Part of a small language model's weights.
Size: 16 layers, width 192, vocabulary 2048.
Architecture: LayerNorm before each block, no biases in attention or MLP, embeddings untied during training, normalized queries and keys, value embeddings, learned residual scales, capped logits.
Training: a variant of Muon for these matrices, 10575 steps.
Each number is 200 + 30 x the weight over its row's rms, rounded and kept within 0 to 999. Layers, rows and columns count from 0. The size before them is the row's rms in percent of the matrix's.

# layer 6 attention query, 192x192, rms 0.221, rows 34-70, columns 96-191
095,151,229,176,219,179,205,218,204,197,234,210,164,199,215,174,148,186,238,207,186,180,161,147,219,175,192,236,183,220,236,198,153,198,243,207,170,222,126,197,188,224,236,177,252,181,238,243,157,182,184,170,253,189,224,171,144,201,127,189,206,259,240,221,228,192,165,258,240,201,200,193,230,208,176,134,170,260,217,166,236,213,169,214,230,210,239,200,169,214,217,182,218,172,236,203,200
108,231,205,190,191,226,170,208,183,164,203,218,200,244,213,179,188,221,213,157,224,194,151,221,194,238,158,190,145,216,277,207,177,206,243,255,200,175,168,233,223,179,197,222,144,200,227,208,186,158,179,260,200,215,207,191,170,196,308,214,226,179,187,194,154,160,206,139,222,240,175,162,213,177,169,209,193,201,173,206,239,191,170,265,247,201,233,213,205,249,218,187,222,269,248,150,211
111,150,169,176,235,209,148,245,234,155,196,122,207,203,219,134,188,250,221,182,175,167,192,240,231,142,170,231,139,201,197,159,170,165,220,188,185,237,205,201,166,190,201,183,223,210,228,203,183,202,181,181,222,238,195,140,174,208,189,217,203,172,237,205,218,250,201,247,234,194,202,238,191,175,176,223,203,230,184,252,266,222,182,202,205,232,199,234,218,186,198,181,168,189,197,265,256
109,207,190,207,219,212,168,180,225,185,190,213,189,169,188,158,178,192,212,214,201,211,243,193,163,233,183,200,167,263,210,249,231,201,218,185,246,230,170,159,182,268,147,215,199,188,140,223,256,177,244,181,218,162,231,189,199,176,233,204,245,161,141,176,182,185,182,198,189,223,162,177,142,157,222,217,181,211,187,204,216,204,213,179,192,214,191,183,233,231,215,184,158,215,191,208,211
099,213,190,242,198,202,199,250,190,243,216,227,198,209,149,170,237,140,236,174,183,222,250,237,171,185,161,184,191,251,163,156,164,245,179,152,218,184,210,230,208,235,218,217,175,190,161,201,239,200,192,218,171,180,196,196,203,138,223,123,251,137,239,196,240,230,232,219,171,210,202,186,208,255,238,205,194,215,213,229,185,159,230,180,179,238,181,197,214,223,267,205,170,196,174,218,194
112,215,213,227,175,218,206,227,131,183,219,186,203,304,175,219,209,241,189,234,202,261,232,138,182,224,232,212,179,177,200,188,217,209,195,208,153,246,193,225,233,195,214,170,172,189,216,185,205,184,188,199,235,214,176,162,127,202,242,197,125,159,229,189,227,133,218,190,179,208,234,181,160,215,205,159,220,192,209,215,107,158,236,177,241,253,223,178,169,204,215,204,179,201,225,190,221
106,220,220,225,188,188,180,238,188,209,199,186,204,198,227,160,231,248,225,205,250,233,258,204,174,180,179,230,234,196,192,174,208,222,211,221,188,214,202,180,193,186,241,233,155,222,191,209,204,165,211,238,219,238,222,223,182,162,275,156,171,212,240,188,148,171,268,221,124,175,246,200,175,190,255,215,192,207,129,173,235,229,189,134,175,213,235,184,207,202,197,184,185,211,217,164,167
105,184,210,192,161,206,193,202,235,236,191,171,222,201,172,171,232,207,140,124,202,208,154,219,201,215,220,213,157,186,215,256,226,204,237,165,187,200,228,194,218,224,211,212,187,222,236,204,199,176,241,180,201,236,214,204,228,156,253,124,165,190,193,198,190,249,234,232,159,198,142,173,201,261,191,151,223,245,174,181,219,202,182,212,219,206,135,227,175,235,246,184,203,185,164,174,198
096,218,257,156,206,158,263,189,214,270,139,143,228,193,150,187,153,216,215,208,229,187,162,236,211,190,191,214,171,185,215,228,224,234,242,168,197,220,188,243,184,247,226,253,206,229,136,174,222,157,215,274,215,218,194,200,170,175,199,229,181,148,168,223,170,195,205,142,168,182,184,226,229,247,187,197,259,205,192,189,211,170,243,164,205,229,203,185,152,268,225,244,186,231,183,222,243
105,207,194,189,202,235,214,251,240,131,221,226,175,207,249,174,157,161,189,210,178,202,199,177,202,177,211,247,196,191,211,241,194,139,208,180,235,170,208,201,197,214,191,226,180,234,178,191,164,250,222,201,209,241,142,217,225,232,189,200,176,238,194,228,224,224,224,252,240,197,170,179,193,235,150,248,159,200,263,247,195,221,176,196,139,204,187,220,216,258,155,191,189,206,223,227,126
107,210,161,221,167,188,212,174,191,174,156,209,194,216,193,227,251,180,201,192,217,169,209,168,246,217,251,206,209,187,136,214,176,169,219,235,182,202,252,222,171,230,215,228,216,228,194,193,133,183,200,231,188,231,240,190,169,210,254,182,235,182,183,221,219,164,193,205,200,197,239,227,191,209,244,216,197,216,182,302,133,212,212,195,166,168,162,208,206,209,124,232,200,213,207,201,178
113,196,190,201,202,211,176,191,187,195,176,207,193,187,135,172,165,210,215,166,245,188,241,202,176,210,189,217,174,219,160,196,217,203,181,183,172,216,212,200,123,257,202,209,175,165,181,212,206,242,245,212,180,225,204,179,201,225,243,163,201,182,224,185,194,173,256,185,220,197,191,195,180,151,206,194,157,227,206,201,224,254,226,162,194,258,235,176,201,226,182,186,200,169,183,222,245
102,205,260,152,209,245,238,281,228,229,154,213,216,178,191,204,180,175,162,199,186,180,151,168,214,204,226,197,185,173,198,187,212,180,224,159,184,135,160,191,247,213,199,222,245,167,225,182,259,197,190,202,199,129,172,190,131,199,199,149,249,193,217,180,253,212,196,187,145,213,229,254,195,214,231,184,180,170,187,223,257,247,176,227,202,176,222,222,219,237,204,231,187,223,242,238,228
117,157,186,218,241,205,215,229,196,208,206,191,167,229,228,178,218,219,214,201,156,258,183,133,193,198,254,234,214,207,167,202,201,170,247,205,141,202,178,244,253,184,201,163,221,214,241,182,156,242,224,182,225,157,197,146,148,157,224,169,159,204,208,219,215,220,154,152,204,197,205,203,234,194,186,180,235,252,185,251,206,197,133,239,190,170,234,184,184,239,181,141,247,216,290,204,199
110,222,209,226,154,225,192,280,177,222,190,187,246,202,187,210,224,222,188,248,187,184,177,215,187,228,150,255,210,137,159,211,202,187,197,236,133,207,170,255,152,240,194,178,221,204,182,182,225,191,154,163,182,141,192,189,209,197,252,184,130,202,169,235,216,195,190,158,145,212,139,207,202,245,218,214,195,222,204,240,198,203,157,223,220,232,180,239,141,190,204,184,190,238,189,163,203
103,239,254,258,213,176,219,241,189,196,287,241,182,214,228,193,223,241,189,228,203,182,220,218,157,207,256,197,142,207,164,195,236,163,232,223,212,187,237,216,212,170,203,211,228,236,232,191,187,234,212,198,238,254,181,160,196,207,164,202,191,218,210,130,260,173,163,200,165,156,202,240,216,218,210,254,207,180,157,132,203,190,183,189,192,214,200,241,235,252,256,138,217,174,208,199,191
107,167,242,179,165,173,257,192,225,225,227,197,233,155,235,208,182,201,195,171,162,203,200,246,241,217,202,189,197,215,219,144,192,193,179,164,142,157,174,219,183,228,201,208,159,192,212,151,233,229,166,235,195,253,207,140,250,219,190,213,240,181,202,188,209,197,189,157,213,206,241,266,238,226,203,185,188,176,189,232,152,226,160,190,174,144,178,226,227,246,207,219,163,161,175,213,212
107,244,185,171,163,227,237,196,195,248,219,156,212,277,161,142,253,180,216,194,216,175,183,210,211,218,207,192,193,227,211,165,179,162,222,221,173,168,216,212,194,125,253,215,206,227,212,150,211,158,147,245,237,171,216,176,196,224,236,159,199,213,219,188,231,185,203,226,197,192,186,226,184,264,176,172,246,171,265,250,206,158,184,207,174,218,214,170,180,194,208,198,139,218,158,186,193
107,207,188,174,181,205,204,236,191,165,149,216,207,178,162,175,190,195,195,218,226,193,177,253,173,245,204,197,191,179,185,190,194,220,144,190,218,208,241,165,213,159,203,249,209,225,240,208,227,220,188,203,260,200,206,176,217,195,224,227,209,258,222,178,176,168,200,178,197,199,210,205,212,268,195,176,198,211,171,211,181,187,206,167,191,198,213,182,236,221,183,164,207,186,202,188,246
113,209,172,177,173,224,224,168,176,217,193,197,171,210,187,224,162,193,171,242,233,208,184,201,253,176,239,228,190,198,223,189,234,243,226,173,191,171,187,240,249,160,233,191,200,216,225,167,190,183,229,209,203,141,244,201,223,209,194,211,226,201,163,163,174,234,191,212,182,179,136,183,230,187,168,236,170,185,186,190,203,228,189,170,233,117,166,161,206,190,168,251,167,220,233,204,245
103,214,248,216,129,212,204,200,217,199,198,231,145,239,182,198,255,208,197,207,211,196,269,183,196,197,164,182,191,185,207,189,182,136,162,205,194,164,242,197,205,143,238,162,180,231,183,191,210,165,192,225,183,197,162,216,209,222,298,194,207,135,194,226,171,191,208,229,220,242,211,164,169,267,244,197,187,182,186,202,183,232,182,236,204,220,150,206,196,206,201,188,190,194,161,124,191
106,154,177,172,248,191,220,131,242,174,189,186,161,218,203,227,201,190,177,177,188,236,141,196,201,186,210,150,224,198,205,134,207,203,220,227,257,252,177,202,215,144,246,218,188,220,261,245,168,182,208,220,183,243,157,190,171,175,241,202,173,241,182,176,215,223,217,172,192,213,208,183,248,176,250,156,226,228,213,196,217,253,200,221,252,220,179,206,223,215,186,196,243,268,262,248,168
098,233,236,176,111,196,203,221,186,245,148,166,232,210,228,190,172,183,199,248,161,190,160,242,189,212,210,158,178,227,217,194,174,181,225,196,227,241,216,201,258,204,142,197,187,195,192,185,199,250,179,179,225,180,211,168,219,196,204,131,185,244,188,183,244,150,202,203,181,260,205,268,258,163,237,234,185,210,215,222,220,208,152,233,192,199,185,229,239,225,195,196,196,194,274,203,209
113,239,202,177,165,214,208,205,161,192,166,179,213,208,239,225,243,186,197,238,187,220,154,207,263,236,154,236,147,197,226,213,201,186,207,182,124,183,228,199,174,196,181,179,158,175,244,220,200,190,194,189,184,163,201,229,226,164,211,205,187,246,204,205,240,174,201,186,193,251,160,233,217,233,292,205,200,191,201,209,196,146,157,147,194,166,180,191,162,260,147,200,163,205,245,229,176
100,230,205,213,191,193,230,173,183,186,195,248,197,151,189,190,209,217,178,222,182,169,139,227,184,224,256,144,189,208,248,181,165,190,155,190,225,182,167,178,184,204,158,197,226,263,196,190,187,253,242,222,243,224,220,176,181,176,134,227,222,211,206,202,189,194,186,180,245,177,189,191,203,186,167,218,193,180,222,183,176,292,204,186,216,226,198,252,207,176,212,241,218,166,183,242,186
102,230,222,241,188,137,244,189,204,197,186,194,146,188,238,229,157,159,201,159,234,173,210,215,188,185,203,196,181,192,185,186,263,202,179,235,227,157,188,173,194,168,209,151,239,180,236,164,209,159,218,209,205,195,201,224,185,191,134,191,184,153,178,211,158,171,195,210,173,231,170,216,118,239,217,209,255,150,206,195,247,243,212,199,223,190,230,232,209,195,204,177,150,166,207,184,149
105,213,210,202,246,212,215,224,227,193,187,242,209,220,199,159,199,146,208,205,264,196,240,164,188,230,184,176,231,188,205,167,174,135,185,205,111,158,239,161,218,186,230,161,184,156,193,183,170,213,263,213,192,216,127,142,174,180,223,223,242,171,216,162,267,186,154,184,200,152,223,128,237,233,192,265,229,198,217,197,207,276,216,206,182,233,206,212,178,177,212,228,240,152,219,233,240
104,181,213,179,206,143,176,183,240,117,216,228,209,193,226,194,167,225,187,137,257,103,220,178,221,233,205,223,262,188,219,203,209,216,197,225,241,189,290,161,245,182,182,145,231,189,174,244,186,234,161,224,202,227,231,157,175,187,194,187,194,203,210,169,180,237,157,188,193,151,140,249,164,185,210,212,170,178,179,130,243,220,231,183,191,176,192,192,199,234,214,217,247,214,176,200,213
110,201,185,120,185,248,156,189,196,166,230,194,209,229,177,205,239,209,196,174,211,225,224,177,230,118,235,215,182,189,208,174,244,194,178,206,162,230,178,189,215,186,207,238,142,259,226,187,210,206,175,206,199,147,164,169,224,191,229,186,218,212,170,217,166,182,234,204,199,171,226,223,208,167,237,232,160,210,193,215,187,239,205,199,211,235,196,196,221,194,206,187,231,216,198,241,267
106,185,226,228,206,190,186,168,177,223,156,178,147,231,172,190,247,258,170,193,180,267,219,136,172,168,245,173,219,199,209,207,184,251,169,242,196,216,247,221,226,211,203,196,202,174,185,249,218,196,152,175,174,233,224,159,184,190,239,145,227,155,227,199,233,209,223,249,211,210,215,227,193,195,209,234,226,241,235,259,219,183,185,179,192,208,171,236,174,202,194,179,182,224,214,209,161
108,197,196,218,150,219,191,239,211,248,228,194,160,214,244,213,201,162,245,200,233,195,132,238,248,175,163,224,200,182,182,270,215,160,191,168,173,175,206,194,146,201,210,185,189,181,166,188,184,313,167,196,193,217,182,242,193,196,171,240,194,207,197,239,201,205,214,205,152,228,192,214,197,190,228,138,226,242,249,260,146,172,197,194,221,201,198,202,180,221,226,202,209,170,189,184,167
108,169,172,239,209,196,158,168,202,233,213,172,213,200,194,229,161,218,180,182,296,149,206,210,221,232,178,203,209,245,167,198,232,146,211,186,208,202,225,239,192,185,213,199,197,205,187,164,197,195,240,190,217,235,158,213,203,205,174,252,159,204,218,187,190,204,230,219,202,222,229,219,158,257,172,185,150,191,137,234,156,254,201,225,245,212,223,244,200,165,185,162,199,213,194,186,227
099,177,202,159,211,158,220,181,230,176,199,156,171,218,208,196,198,207,233,117,192,209,230,191,224,213,227,180,215,160,174,174,257,259,205,206,177,223,203,229,211,193,246,186,223,155,177,180,156,217,206,238,209,199,233,192,247,149,239,185,205,175,165,189,181,192,218,127,150,138,240,185,172,221,231,205,236,191,177,223,192,201,163,157,175,202,272,169,147,218,196,199,155,190,204,228,211
102,151,208,193,178,214,251,199,190,167,235,190,198,195,229,168,253,184,162,138,138,199,189,187,195,227,212,261,222,153,210,268,198,205,168,232,234,164,204,172,160,161,219,236,212,183,194,158,216,236,180,236,193,168,194,266,214,209,182,177,254,238,264,182,222,184,162,156,178,199,164,168,197,260,146,228,178,207,193,234,210,216,203,207,211,199,248,215,213,185,222,210,217,206,222,240,191
102,225,215,185,204,239,192,261,199,183,187,195,249,211,214,191,183,176,208,201,194,156,198,163,154,152,176,208,175,217,241,247,224,164,220,205,214,244,197,197,197,200,158,212,184,209,240,209,225,185,149,208,177,243,184,195,212,197,186,209,224,177,223,198,197,222,181,166,220,207,132,217,156,271,200,171,183,149,180,208,233,212,155,210,184,159,228,170,241,223,209,237,175,246,231,221,180
114,156,168,224,185,165,194,161,232,229,254,195,235,243,232,173,245,203,219,159,206,229,172,227,206,197,218,234,216,202,155,186,131,200,193,157,218,215,223,202,189,240,220,197,161,146,176,124,228,215,204,118,235,177,209,190,215,178,219,209,180,173,200,174,202,208,153,149,210,192,177,258,198,151,249,206,146,200,181,222,212,135,200,181,213,190,181,294,202,164,172,213,203,150,212,209,223
108,224,195,209,242,223,239,214,266,211,197,227,256,274,185,205,189,232,167,185,190,227,248,198,205,220,208,247,183,140,199,291,221,239,264,175,143,147,174,205,168,199,199,210,174,201,228,193,163,265,245,198,131,176,210,175,183,179,221,190,230,168,173,138,153,203,213,184,184,250,217,205,193,235,185,198,170,161,206,190,169,205,141,201,204,182,217,221,227,217,211,224,195,180,187,250,236
# layer 6 attention key, 192x192, rms 0.228, rows 34-69, columns 96-191
101,172,290,177,167,209,226,129,169,216,256,210,203,205,207,166,187,259,203,212,208,189,213,180,262,186,191,219,231,193,184,192,188,221,206,194,196,208,183,142,218,221,199,137,230,140,178,197,213,177,202,195,225,188,246,206,164,235,185,224,201,196,185,171,209,181,185,231,164,167,181,162,158,254,221,199,177,183,201,201,157,139,220,199,188,124,229,202,179,206,200,237,165,182,246,223,207
110,229,212,205,209,184,193,201,184,186,144,186,150,223,238,154,241,226,203,176,278,194,204,211,174,213,192,151,142,153,236,195,211,188,176,174,211,254,202,210,147,172,183,193,160,204,174,176,169,220,206,188,168,167,166,231,194,163,233,184,243,192,215,190,122,182,216,160,261,215,191,242,255,143,198,222,241,167,172,168,165,212,183,209,192,173,201,280,232,173,221,164,267,228,197,204,202
109,205,138,130,194,142,186,206,198,162,217,202,194,131,229,189,224,181,251,162,224,226,257,168,171,190,177,227,145,200,182,170,248,193,213,214,227,249,198,204,207,172,225,231,208,189,227,180,206,257,212,221,194,193,213,190,189,183,216,242,155,217,158,200,165,256,206,233,171,183,203,218,236,202,217,198,164,288,190,188,219,240,200,189,197,190,159,191,198,183,179,154,191,215,211,194,193
096,261,191,219,261,192,176,199,178,177,224,184,171,179,177,133,234,186,237,181,183,241,264,195,202,200,237,269,215,167,164,197,185,197,224,132,198,203,221,170,169,207,156,177,202,258,258,212,185,150,207,203,239,229,195,214,219,197,202,197,230,214,174,207,203,179,230,194,155,185,215,170,216,211,227,233,208,190,173,152,226,177,271,187,205,204,226,225,224,182,195,176,181,166,203,232,206
099,206,190,239,175,173,239,209,218,255,233,217,195,166,251,270,232,207,189,202,197,174,218,146,199,200,222,234,218,198,211,226,212,201,170,153,139,185,206,176,240,194,194,195,244,178,160,246,206,195,175,169,217,225,224,135,207,171,170,156,245,182,187,200,214,197,229,179,178,217,211,196,206,235,198,215,202,199,211,212,242,144,229,106,183,183,226,195,186,230,258,194,176,212,221,132,181
112,167,161,201,219,167,227,183,212,188,211,190,209,225,216,197,241,202,183,186,210,197,172,165,184,193,186,202,152,197,158,227,181,194,216,202,220,186,186,129,181,204,209,227,221,203,235,198,207,217,143,225,205,175,200,211,236,220,175,177,216,217,182,202,203,169,199,199,246,185,128,180,187,186,221,222,234,187,209,203,214,219,265,195,230,232,214,220,265,217,185,197,195,162,199,234,249
101,196,188,170,235,212,208,208,251,228,220,208,241,221,180,204,155,238,155,207,231,229,249,192,205,198,213,190,150,207,209,219,202,200,210,199,246,248,195,195,255,198,169,164,179,179,240,205,241,238,160,193,235,199,171,172,170,184,230,155,260,222,100,203,181,199,214,214,171,154,207,171,181,225,210,213,158,240,209,171,187,207,165,138,244,208,225,173,254,220,188,213,167,172,217,155,187
103,204,202,256,212,183,161,242,193,179,216,216,196,194,173,178,211,170,146,172,235,192,193,189,238,192,184,232,158,187,130,233,218,253,160,196,181,218,175,250,186,215,181,212,236,163,191,221,229,261,215,233,203,192,205,168,223,175,233,236,219,161,132,196,186,197,230,199,236,214,199,198,213,224,213,255,228,208,202,220,191,201,197,150,217,183,102,199,196,175,210,146,198,252,154,179,194
100,174,217,175,167,228,232,234,228,211,167,194,247,214,222,174,178,251,232,168,213,180,220,185,192,148,236,183,179,216,221,235,267,198,262,130,180,215,202,206,236,245,171,166,189,232,152,205,181,106,157,164,183,192,193,199,229,240,219,220,195,230,211,191,193,264,191,228,166,242,202,118,172,238,231,196,207,183,165,208,201,214,276,211,184,183,180,185,212,169,209,261,219,219,227,163,148
105,233,226,214,190,161,224,201,183,228,197,210,181,136,218,263,205,135,211,219,227,152,243,220,175,194,181,203,200,207,243,203,145,209,214,244,241,138,175,175,195,244,188,210,225,191,187,169,184,205,224,218,190,210,169,197,192,186,178,173,194,200,173,194,200,158,162,205,192,178,214,254,186,242,202,197,193,192,228,162,197,223,162,202,246,177,214,161,200,256,230,200,254,251,191,203,156
096,218,149,239,110,273,220,173,207,202,165,191,231,184,207,262,170,195,200,213,245,211,175,191,216,195,210,226,238,224,209,221,172,261,187,200,201,217,215,213,203,227,214,195,214,200,230,181,233,144,184,203,235,225,183,187,223,183,234,169,192,225,177,212,120,204,230,182,147,148,135,194,181,187,217,183,185,243,191,242,197,121,203,199,172,187,189,176,200,166,205,205,202,215,159,199,204
105,146,211,233,157,187,186,235,261,222,227,180,218,201,220,176,197,200,202,153,219,153,197,210,229,218,240,134,173,182,175,153,236,212,160,215,174,199,214,158,179,160,126,239,202,197,224,232,237,210,185,181,195,211,140,214,195,191,130,188,226,191,192,163,169,188,187,205,247,216,157,145,188,222,249,183,216,182,225,166,181,173,226,184,205,164,213,203,180,162,192,193,196,175,149,173,218
092,192,207,202,219,167,211,222,138,224,249,226,199,248,185,204,199,213,176,207,202,244,169,210,200,198,210,227,169,180,164,165,183,230,234,195,213,220,186,223,154,219,235,190,161,162,191,207,219,205,167,296,209,213,227,158,244,225,247,202,199,168,158,224,256,233,220,193,164,210,151,149,251,232,201,192,178,145,200,203,226,180,196,196,158,217,185,122,196,217,216,169,185,205,187,202,165
105,220,147,175,219,179,182,206,201,194,221,270,232,238,193,236,205,235,212,185,212,198,227,197,213,176,242,174,242,191,225,206,239,185,182,181,147,243,174,224,193,202,232,144,179,123,231,158,204,216,214,217,232,147,195,187,194,230,223,224,224,216,178,189,209,268,221,207,192,197,162,146,207,218,228,186,175,209,194,158,188,219,160,211,179,230,231,205,170,202,144,153,185,181,205,207,192
096,152,215,180,154,179,178,139,256,149,216,176,192,215,141,237,162,221,186,185,135,164,150,261,156,174,184,184,216,197,192,182,261,195,252,220,223,194,217,176,228,140,204,200,220,203,242,214,187,179,186,223,198,181,231,264,212,208,159,215,203,171,161,238,281,227,187,196,219,203,188,180,145,230,220,194,218,214,204,210,256,152,189,141,229,237,259,192,199,148,186,228,201,181,199,243,135
099,195,160,170,192,162,193,175,186,189,161,185,243,225,209,199,227,174,151,206,194,201,260,220,190,220,242,156,222,216,163,218,210,235,235,224,192,197,249,158,230,214,187,188,190,191,221,144,229,247,203,183,205,246,184,179,186,212,176,212,225,193,215,249,195,177,169,226,272,199,215,248,253,175,244,230,213,220,165,185,135,196,219,179,202,213,165,212,206,202,199,187,243,191,236,279,221
103,183,199,141,195,160,191,259,195,182,192,193,263,187,258,173,174,205,204,221,180,217,253,198,227,232,145,177,228,243,176,112,201,215,210,190,201,196,198,231,219,207,216,187,234,226,199,188,245,241,222,164,145,256,240,225,159,221,189,188,215,191,212,241,196,253,257,195,155,188,165,221,215,250,203,189,220,205,233,205,130,146,185,224,157,188,178,240,191,241,230,237,191,250,164,181,206
089,216,234,263,236,161,150,172,228,183,242,208,175,165,172,244,234,216,230,141,157,187,204,197,177,159,256,223,196,163,224,185,179,196,209,168,202,228,122,184,204,188,191,208,262,233,189,204,227,183,161,209,223,188,163,274,252,254,189,201,228,267,221,213,251,172,228,217,211,231,159,210,190,201,240,185,192,211,226,229,207,191,243,179,206,211,185,194,194,203,214,161,208,206,227,226,213
101,138,234,202,244,214,214,259,202,156,280,190,222,203,148,179,192,221,187,239,218,224,217,212,236,247,202,222,232,231,158,197,225,210,212,189,216,200,144,195,185,203,255,222,204,202,158,180,177,195,157,203,200,157,166,130,214,186,149,158,240,207,161,200,182,180,164,182,234,194,221,268,208,259,193,173,172,194,169,192,145,208,199,237,197,188,193,236,223,187,177,174,173,207,223,214,201
103,183,217,153,157,178,203,189,187,217,142,182,210,181,187,235,220,229,206,196,196,206,155,180,185,212,184,198,186,213,245,135,227,205,175,261,137,150,185,234,187,226,147,200,201,202,223,224,231,192,248,165,180,254,218,162,225,145,252,157,181,223,180,162,205,222,213,219,165,247,168,214,192,181,189,206,177,216,234,221,249,257,167,171,176,194,205,233,186,203,205,204,227,236,256,208,188
096,229,235,210,211,200,211,208,185,131,133,193,190,216,195,208,238,140,130,219,185,239,218,218,223,217,197,184,155,200,208,193,195,188,199,224,198,235,210,160,199,207,250,202,167,278,133,229,210,206,199,208,193,192,178,246,195,213,215,232,213,179,180,192,165,169,257,153,197,208,201,174,188,209,223,226,166,216,174,245,199,170,190,230,204,200,229,177,231,184,262,161,175,232,157,143,198
101,301,227,145,188,228,194,182,150,189,195,141,214,219,257,189,170,179,177,181,224,199,161,193,263,189,249,148,183,147,137,243,175,205,179,187,225,193,167,205,177,229,183,226,238,146,224,218,163,209,193,233,167,206,183,145,167,222,230,228,183,200,239,222,175,190,187,152,240,188,165,228,200,212,178,190,158,170,187,197,183,221,195,152,248,212,153,207,207,237,217,198,239,168,184,215,251
104,225,218,207,214,141,158,263,251,193,145,219,191,260,210,190,236,213,198,216,198,226,201,170,249,189,184,213,189,198,214,179,180,221,218,175,147,210,162,179,181,190,173,237,213,182,281,135,227,136,188,225,232,218,158,190,201,166,136,197,187,228,249,240,217,219,210,149,141,266,227,214,246,174,212,214,181,239,219,172,201,190,201,166,248,159,147,243,228,151,189,213,198,223,192,198,180
092,164,159,234,213,161,173,209,175,171,170,162,210,228,191,252,194,224,258,215,217,183,164,171,233,233,226,200,182,235,204,191,204,252,209,180,177,241,196,228,199,200,189,202,166,244,215,230,199,220,200,138,196,199,166,211,166,177,213,247,171,243,257,180,183,189,211,196,168,201,215,191,208,229,159,183,185,172,159,209,223,216,183,194,177,219,237,191,217,195,237,211,202,211,235,177,194
111,155,232,183,166,167,221,187,269,176,155,202,241,259,218,196,256,242,187,211,205,234,234,245,202,245,190,154,155,131,189,176,225,221,215,208,156,190,209,221,198,206,192,220,202,111,230,184,230,238,192,188,198,173,191,188,201,180,175,137,234,174,188,219,230,172,201,198,179,161,198,135,247,282,217,210,166,154,184,212,243,181,185,174,189,170,244,223,187,192,210,169,213,141,212,182,180
105,225,164,225,251,189,207,183,193,131,189,171,157,159,167,215,209,158,190,135,129,200,209,223,220,230,255,185,217,213,242,259,163,201,210,238,188,198,184,199,166,221,204,266,162,224,202,220,237,157,250,220,200,215,123,212,129,216,179,201,188,240,158,193,156,202,183,217,228,220,240,197,117,223,136,205,207,223,237,178,158,199,202,162,261,229,226,241,261,192,198,177,210,217,167,225,210
107,207,186,281,198,219,216,176,178,174,166,261,182,166,251,205,179,182,181,188,210,182,237,242,202,209,224,214,226,182,224,199,219,183,189,182,241,197,221,192,163,197,186,195,220,252,161,165,180,254,155,227,129,223,176,186,218,188,141,227,262,219,151,186,184,136,187,218,172,225,241,198,193,206,185,218,221,154,214,193,178,217,173,150,193,170,228,198,216,222,223,236,209,172,160,202,169
103,197,211,206,182,240,196,202,218,177,232,206,169,187,165,205,164,252,227,246,244,225,238,242,179,166,173,196,211,219,195,217,205,238,198,240,213,168,243,149,183,153,235,160,216,223,161,244,228,223,224,206,197,236,209,202,170,195,163,230,246,160,154,149,209,221,168,224,160,192,195,225,157,260,159,220,169,203,160,215,168,191,208,184,180,158,204,241,163,264,163,210,162,205,211,189,202
100,274,226,105,176,191,222,188,208,129,133,188,198,183,181,242,231,186,199,210,185,247,157,147,195,209,226,209,243,221,182,220,213,224,169,186,195,253,198,184,159,198,238,224,172,182,231,196,243,187,215,227,220,200,194,163,158,201,177,170,226,224,218,186,127,194,263,179,160,200,175,176,245,236,208,229,228,177,199,176,226,225,162,237,162,182,196,232,211,193,210,217,219,183,173,251,159
098,209,207,241,193,191,206,207,163,242,159,181,161,256,175,195,246,188,184,190,199,234,238,150,229,182,171,196,213,171,251,191,211,165,137,138,164,234,263,183,196,207,234,200,197,231,230,260,225,177,185,195,195,209,193,197,207,220,174,203,249,197,228,203,210,172,188,145,150,173,204,185,200,165,205,192,213,180,270,212,209,205,175,197,265,193,216,194,211,199,218,167,200,225,209,198,216
093,234,238,214,221,174,176,216,171,223,227,218,236,199,135,239,195,216,255,262,173,200,188,203,179,159,193,220,235,217,191,213,203,231,206,243,188,194,196,187,194,227,133,174,179,200,228,190,225,200,221,180,191,224,223,229,208,193,196,228,180,185,133,222,234,213,162,151,210,189,162,183,169,180,172,186,251,144,222,189,177,195,219,200,190,227,170,159,218,164,241,208,193,226,167,175,192
103,213,209,224,212,216,190,177,191,215,174,196,260,199,185,209,192,176,189,177,157,147,162,198,222,140,129,229,171,209,230,211,256,153,244,217,112,185,169,192,249,193,211,235,248,202,193,176,161,200,211,205,208,247,195,183,236,246,244,202,204,217,222,165,247,176,188,227,227,205,221,216,218,213,197,195,143,194,185,203,148,240,180,227,182,216,203,223,209,176,243,234,198,207,182,208,210
099,222,235,206,248,199,186,232,160,167,167,183,173,140,222,174,134,228,232,165,222,185,247,209,170,159,247,147,159,189,200,270,234,141,172,208,187,195,167,168,193,217,218,192,197,228,188,188,217,161,231,211,180,193,198,203,230,235,208,203,198,254,149,186,180,208,229,266,177,181,291,200,258,224,156,205,222,174,206,208,186,230,198,154,190,194,204,215,254,180,148,237,211,183,195,245,243
098,219,201,191,233,199,214,167,212,203,187,175,175,161,198,193,277,225,181,232,173,201,221,195,237,187,229,234,211,228,202,185,236,213,129,235,201,218,201,194,216,194,202,159,204,207,142,163,243,172,163,212,197,211,237,187,175,179,142,231,220,197,193,122,223,230,239,213,202,172,161,216,231,147,206,199,196,220,259,212,222,157,165,154,179,224,215,228,167,195,248,160,166,213,238,223,120
095,225,186,205,124,189,190,169,175,244,203,177,253,210,178,226,183,196,169,180,232,174,165,187,213,173,197,234,238,241,166,159,203,235,191,203,182,220,157,231,243,152,234,243,185,137,201,208,223,194,214,207,203,236,196,151,181,211,138,198,210,214,206,212,159,194,172,161,201,234,181,204,230,252,198,155,202,204,236,181,167,204,169,232,190,128,216,284,218,184,193,188,262,241,197,195,208
111,221,184,182,182,196,211,211,214,211,226,224,222,230,209,204,214,209,227,240,77,223,190,226,220,181,167,245,240,245,251,192,149,222,206,177,196,172,223,196,168,215,204,232,228,173,158,184,226,142,174,163,174,178,198,215,208,153,181,221,184,163,174,189,191,238,184,182,215,181,237,180,261,258,180,203,196,236,186,209,224,168,196,141,228,198,185,219,180,208,170,242,146,250,203,192,173